config.yaml
positions: "rope"
rope_fraction: 0.75
qk_norm: false
bias: "none"
tie_embeddings: true
init_std_o: 0.0
decay_fraction: 0.779
Each number is 128 + 24 x the weight over the matrix's rms, rounded and kept within 0 to 255. Layers, rows and columns count from 0. Numbers have three digits each.

# layer 5 attention output (transposed), 576x576, rms 0.0724, rows 241-255, columns 0-143
168156109132133109137148134177132129140127166159091094095151174119138123149112117119152140119144150142119115176095137104182160106111131169150125114100134131120101108122081140110149133143126141132120175125105144126151167098089195116104168126144138140106176126131118140124135112127070116154171156132109143129136103121106127072131108134120104091138123142137083121093121109114129089142168115153136147134156127112135150122103180091155130
116148101131090148129124133083113086152093159124086106148164118152105130144135147139127077169145134111123150137156116130108133147123141075158125133139126049141157142114112152119121143118127142120127141135117099103149154120107129144130122138112102115124156116117137134102151142097108117108124148156146116102103051137128174132123128116139151104070136132103138101128106104117171090171162135146165133165115125147117168112125137119169144
149098148119095129120173133102153113177173167114158123117142100135150118120139186154136095123130122123058112122116083161134112128104106066138125131140121156153134093120140113111167102114099122173115116115136136154126062067091126165130164115102164117131144131103095164165111140160120117110135123111152160127096128123156093094133122095116148171169179129130109131093123104126136143107172142136152139127155165101158109129156124143129134
122146156086149098134159115114153096141090098137142153114140082169112156131106136120154121108170127176059083089153117116097118119115153144130143084113141126126095112103155120181130163159155120108127168140131147135163158124117128164154138144144128169075116151151135130171146134133139128117133108158091151143114097088143146088123124131134130155169129140088113098195101105171088142120094121156161139107126083158144148150105128152130116
148151136133120117097108139110115132121146082100108153100135139089149146142139081155116137139120191098123148123106116117106140136130109126161196084141106184115136129128129090114112150164111177090111115144125116159092116092097138142132100085142153075144135149139174157143123117097143088143109089125140085167106137106147112116130109124110108103109129133105098149164119146152169144162149127145144134087115110148080165135124136117120138
122145124109124081120120094138079128117130159098162122087149137145177149106152159122134136161080107136156098144097145141114162141137124168145125108152176127121101116081176165122122110079131103105189108142114077127095138148169162154108128143136161121118142138091120205113109139091161105146172102134162164159098123130128123116127126110065135141151162160123148092157159166132155118138159146149154090095144115132129150086118101169143065
126073126093083105092151177108094100175128098109158134086126116116107111111136094121119163153182180110097147084145115140116114168144136137121093138097098105124098180132149139133093122137119116170156108106117160130089156105128149141089109061111081125113122146134200093145091091120173172123113164109113095150110159157121108148112166127168120154103125136164127130148090156132196098144125135089134134138099132132106128187112143122157115
153129101147106157133117158128135119066120115145153122131090082107146113141120094161106097156122137107122110168110117097125141117103128104089122138149148106121122116112122135105122110108119156096077103135134143121095137125159143087141109073144162141095142123111132120128125131119132123154132122137169144144110163149106122155135161131081132076117162109124121098130133164120147139111154127126136097107115146132089137186128132137163110
122116113085159113115097125107180158129135160123154140147101102118084082106145143147144154124101108126092130131114092123123076183162126119128082101174134096110156093109163120163113086126137128131132135104112096128164089090138168137124121108122176178136078175119151168111169143124064140138132130125123106115123123122118117141130145152117111128125149157149136146118160141135104158113176104101115101132122120134143088127114132082113144
108156136133156155108118150131118080130186109134153128126093148132104139123131084121106109156119121145108115126134131163137141141108121164137119110119141142120131139113163140099136132118157125129130094124129147092088164121121109166108104109104117143138129096163106121087095139136116106130128130150125122146151114091132101138129162127127145120103098120140115176130140129153126147100165147119107121106124157123131151143131152081135192
104154112125098123164169131105118153155118110137123086140168120126111104096105091127141174141105150118135065083102131109140136141171119109143138112153147104172126092132158116140129148133179099111122119099145109150114154127141110140097152146171118113144182163134110098148151097120074127170129148154119123142156081170116151129156082113145126123174162138142175123159114129122154112115085142152171137144107177139118153123109151121169125
092143142113114142138125118122136150119164104172111109091119148095146140117144113101152081092175134093181098144142114132110137143110115110115131101149164135131131145119109143159173118107116120090118124139136103093165140081120121099137128135178156100115094137168089149103092148132144170147097135152084099129133070099136153175145094127139138127113136153115110092127129090114120144133130136130147118134119103097110136138131102130091176
125106106150141146130153167112105131144107118156153102105162133165177146152151132102131160192093139108134128134131148133169143100134144160142126121136128106101106137142129125145128083114133135163156117124116115106116145149100099110145140142122102092127108159151121098166131106150132126139157163116117127142110159185099150108113118096146147164091123131141088053097173120141175158125106139157077159126068128106153115125133100162098157
133116121149099123155134095112129138187117150068137136141187151138210139126141144089127061137178102145160125115099152121123112114131177114109107099095144130157159115099155122129116177147144132134137156138155132164130112164113055125150117126113144124069127079130131134116132122069109121065141067125158127118123126111151131103116135103080098112118142173137112084186108080105131112147078108124172075121123137125100157129118140114190105
104115098164113082173105171113140108118116140113139086152112117155112083158141136136148160141118125099104105109177135132169097102097099137104123114143111129168141114129149089120154116116116157107102115142111122123094120150088110142122096177146093118164109141157110119163102100142153147128115127105150119190116146102091091133158148105124155147108115120152154138136139129090155106174144116130173131089103140135124150080116127108178143
# layer 5 attention value, 576x576, rms 0.0798, rows 242-255, columns 0-143
124132101106087139146136122105147133138122097154115079130108142098102092142122121121133084140112162145103144101133157102153129146154111096128112194164100125130117130162151087139116138124123132091156127106178169062189123105149157124146155093125127109151138148086128146123088098159145085140098108123098126155117134108141071137109125108159170146138097107160127175127152150140097122123097141140109187129089139152143144169155121104140137
077105108134129116122113110169100151089134098094120121148158169134149131121145094114130105139103073135160125098143079139130068099109087175133110113114061141117146173092111129131198135153118143131148119129144125133125161159107111123076138150134145110108056159108145125122112079116123109137133141152102135124090120138161130136139085166167111114127114093096102130175079110141116123163136112151138113080098112139142100151093190121089148
064142088176146108114147113177140146158131108112118141121098102122112147149130153112122116109120110125120145118082138103114111093126123128117159153094121116119120095119125128118111191125160100125142140116110117184135119140105100109087118126124141132106139100115137134142106119110108109138121172140122129099079167124114128134085113142151105095083101122149155101098112093107136105096153116137115110144128135127142131117126134141134155
116124102120117162171130164148167154123089182167173149107120152111147123120095126144121158067093121132107096142085104154127155093161121131098130116123112067117030109165114150103095147087153110113123143114131162138101134112122100136102108165097137093147079142146109122125116150142114155162117094094111106134117079139137149150129130134188147142116067091117142133125125121151131125126106132117116082160084107149129113073132137131157147
121140131148171128179134133142089127165135128162143107139133097104063112119133116111098140115155132138118157120091116112156132155170133137091130061124062098085098150119120093137110121111156144188117115164117149171100158158112129116109108187125112121140114150165134117137101149128107122140137128165128089149149106153122142072121116190100138128140130114145139171151092093099153117136130134136136133150124174104152146163122156103161123
118107120116141153119161117143141160088128098083107156117134151160139131105132158182128115122090114127115110125114117114113130116097083153121122134097053123122182144140114126113096133186116141085114139100118112089136052169112127115137126135139156148124091104138196152143106161155108082162129092132147185113112072146088161121131139121153117130125168124089133137169150121111111161119093084149119113107103116119131118129131090088096147
114169150133123097089157120107108143084120158153191107132087085136142147142139102127111145115145083161125118081115125170131107154127123192192096149129143091081137101142128141121142179106135124171136154143125135129143136125152120140103136137139129096148145147141102142137141175158125108108135108158125184128127145144168105127108120124160110140148167117149155119172144127099111157110097122123102100175087096126142121104079095117125113
135136093113106170163094158080133137128133145133158117097117123146160139146164116106089166137137135113159133138137118114126135118121170078159131152090134152156093133158117130152118138139130124113117154145134129129100148118169113150142137164175142134117105064151063111114124121142146155133145094100160118100122135155094145142080153134119122097109117157139142146137130060132127093151145128145112096158154093161112148147145101152099077
106105145146115097185119133165129116128150145152136147099139103083139151131103108113125151122102119139162142091113115121138097124115152113148112120155131146107112155113149120133088092087116110151116152119144118148181124122149137112138183133138092143141093125167144135142154163165158083160145109161129139123145095109149146148094144107083135143174128142113118115080146163114147101119131110144173102102127156135152110056139100115119141
111133132137146130135105098166135092134089100102114169124151121116111082171145180131113112113088078107163129139194111141175100128113139153111133136162118145084158121191203072114103132130105124125115082143131151108125128156145086115115168133105156158141128128120098150122088182086158158101123133144145145130125111099136113129155140140110137114104112165127080139153062166162140166137136144157099105152151116152140115142125122089165168
132143179149134121122134140136144138122116188098159119098177149114141092126129102107085153139089161145080152107167123162086122127090162102168114170094138102127147117090131167116126149109174147134104124133108133114105071147110141162099131130128096097129147123113149130150127143143121128099136121098119136105146123114101117138126126114126125080142149137101169150143135115135105121164160097057122132132109161149133140124129116189141101
149140111125153141134134055131127156138076140118112144161167143149078118101130113148122109057115137127099122102132113121048116152128122115138098095139159177136199127142139140152120109145123133139102113154128129117148103080108160158132147132125117140124145126098149086145107155113153145132113139119146121116181107143152126133101140132124044122132135120151115200172156108159116154138136137158114123118103103157146139109141100133102112
129129149142177167158137124124156105103178083152120131128154133106155096144125140141111125123115145096150151118135150151117100115137124135131140133119118115107134150102149125120093140137131100090102122095083149132174128146107139136129122178117073160149121162094075104109137142138081168142138121130160113134156111080141164168127128162176126141111144086115154090131157132156128141150142130150126129118128150089115166100111154174103107
111175157125158170112158122156140145136114136134108177115099141101131109087123149118136125116135105149142105103158059125120167122159135127160158136129135121093120131170119125135107123125099125137128087128135163116152175139120135128093132108127179126097125114177132142118156092128120111130120143085136147095088121150141177128112112105147109112110122136087129131125111079169133154093125169088115126159115162128103148096130142081123114
# layer 5 attention query, 576x576, rms 0.0879, rows 256-263, columns 0-143
102129089147137111182140109105105126133114098085126123093130146124116170139144137117126160115122103097106176149114128129134047133129169124157149120143131144125126122079136130202108189119149111150163103156150123145115116103109202077128100122108156121115147125101148134158113087088127150115147167048136155102137155129146112139138121091199181139157081173135172134101139107101146106133131153117118151198124123153104155156120151175109120
104153141111131133157120133102164188131162094078126116082116134097103106149117158121120128091196160142104120145137152085111166115116124131124085114135119153152146119145115099129108109129113125125096129159140146138105107098134123149110126108091103136145149140146099106134131108160157144139157133137146114086153132165153131120139182154136113131165056113192137128136097107106124121144116136137095150134119150157117139127136117170146115
170164146119130102174109123107142165138152146103089114162127108149138104165119130117124120142157145137120146136164112133182115114105118106119111157122137128150126131113108111141098144144135101172113101134117140114100131089130153135138119105122120149124097100108120142138135080139113138158158121127137133128139151119141082168143110159163133143128133112147141140138116149131119104122144147132132114122136134106115176148136151159150140
082092121091138095140079147167138073154159113074126145115143120102095120131102139148126154130195111160075121158152123068159169146085113078117142107134110136108124141163122134116128098151140104115099108127119158170108114119144108116132142149113163172147116115153141097155138125146112118150206129145143104145109139147128153142104122132123168117184106110168131147141117146120122087121109159095132126130098165144083085140147129082164074
135140159093107123158102179134145137132083119151111175113184120163111139118195078064108161127127152160155136096118119179129103130063173113178147123114107151174113106125164148106099108146141116108180148137129144134147152119127151145108145127075142151136160101108147162123135075126096148131126111121124150097134115089119149117111108078104107128174137111163140105124149093139130124162131121106100142125116113125081127133138143113125060
159103130125091141128091130154063117118120125173186122136134129139185093096141126142126135100079148104157148123106141136153119135158157130166140137128133122129112140139127141116096095117099156151122129108162121151168127120156115115107129104127139103127117156181111136094111170115120076100164091154099161105119126164168154083133132123126123135116128132110099147143112129141159150077076120117145091153155133104130144115153142156113138
091141120114139089180101183105151131132138118098141100145139138105112118200139173106081134102164097122134118097117121100111099106109137122143091160136158127143119147132161167104146083125113115126134116147182140115145142116136140162135125133092111096139131082122159164120162100105109126149151169181156110157112102183086147114112141140141125147182125086148100136118066131124086132160157152160084142142139144090122099114131108096118142
122153129087124071114118152103124138100161140155101121124148120149151151155168117133165111092067143121112119135133190118117158103120140120094154094125105089154105119115111155141137124156156105121159114148127116102141141107117146130133115132126103147138133096116150116116139095129094110126107134124150166093102095119122142127133115135121139112126141170140122150144091111112165155157129107148135156105143109121125163158195143140097094
# layer 5 attention key, 576x576, rms 0.0891, rows 256-263, columns 0-143
140086142128140127099078102130111143154145146154128125091109097134129115097132102142149137154153130121129118148122159128128112111132121109098094137113123116127148140116151110111094127152134136120115164121122097130144158152143139122116082135095131117129138109145158118119138102093110159142115131138135110150113093106082141146124099133121123093139122086090116135095120115172129116080096183137116130131154119106123092130124119107153141
153116136143113092085142158143121133168096118121134115140142123134120159145122099134115121160097096144158133103121143144122148173125101114091131141142094110114152113100118174084162126122105127113142118110145111127114134121121156131087105156132133124133135128097154160149132143106109169125149128128107122145131120136126131091103141160125119182135132112113124093145141122145164172101141143143115129174113132144137137127129112098126117
116162135152116095144107133136139125109127116147128126153133123131133113118107150123106098127099092092107073132125109103108125131132113136086095121125132108121132157157128156139133132095154133117101105119132130131126116120136125120157112147129121125135136148147136101142119131123136113115114100139122137090114090143170108116128139134139137129098097132112133160102129114111127185117145126098096123150126161128116129113118092136114123
144128151134153144135117124083162123138126123098125106122137126134111186149131129084122096078105152120100125160131082108137111113121135173193102139171141134134127094127148129202126154109067129127115125165111150079112143120123169137160121125151142131125109114117090150120080136185174107130109178110130147152171137158144116100118122142130138135118124168143146148112125110121113152124134083120113062077150125136135153166129095145108143
085124123132094081130179128129156098121116134128133126127128116133104112120119108151135126135143121130140140116118157115129136145125128119121137087127131125123122112125118144086144112152186115131142127141111112143124128149112152101098128120086141115128124167094140135149120150137124158169150132140131087086122116122135143161128110123163131117114100113127152126144123143110102119161131143125113141145122143158142116140136152153140174
169193135128116081145147189098129138190109116128164105189119171108102121165171110065093135092150142147144143136120114129112130154094098137163111116152102101110158152123125130104128096132093113124132142116163132142124092134089104105101150122113118126124088168164128108101111134129153139165115144108142154141134118163111140149132115112136131153117087110123124144136128065113132140134111149175143155127128138118127106157121170122129112
142151143091149168115161140163125137155169127118107122104120144153155113165152103115133085130115127105102165158135134131120108126093137127112111099140141157140131133131142088120123117123130155167111109132121150108159141124134112117161119135141110143146102088124146160155147165095126103168137085154113134112120123094153161104163110148068114143114098135139129082146124115115173160111123116128160127136138164183149138158133141118081099
093147141107112104126149097137130125116148095118090143129146124117132144148090136129129132187108126143151092122157118100143115120130125103099151157124130139124175104123101145116119146128145113133132146168141111129111097158172137166127114119165120150121177127099143147153093082120119129123151161136104113175118108144099081147073139166123115115153162135113145095150147151108123154105118124133127081166115131121164113133115115107121107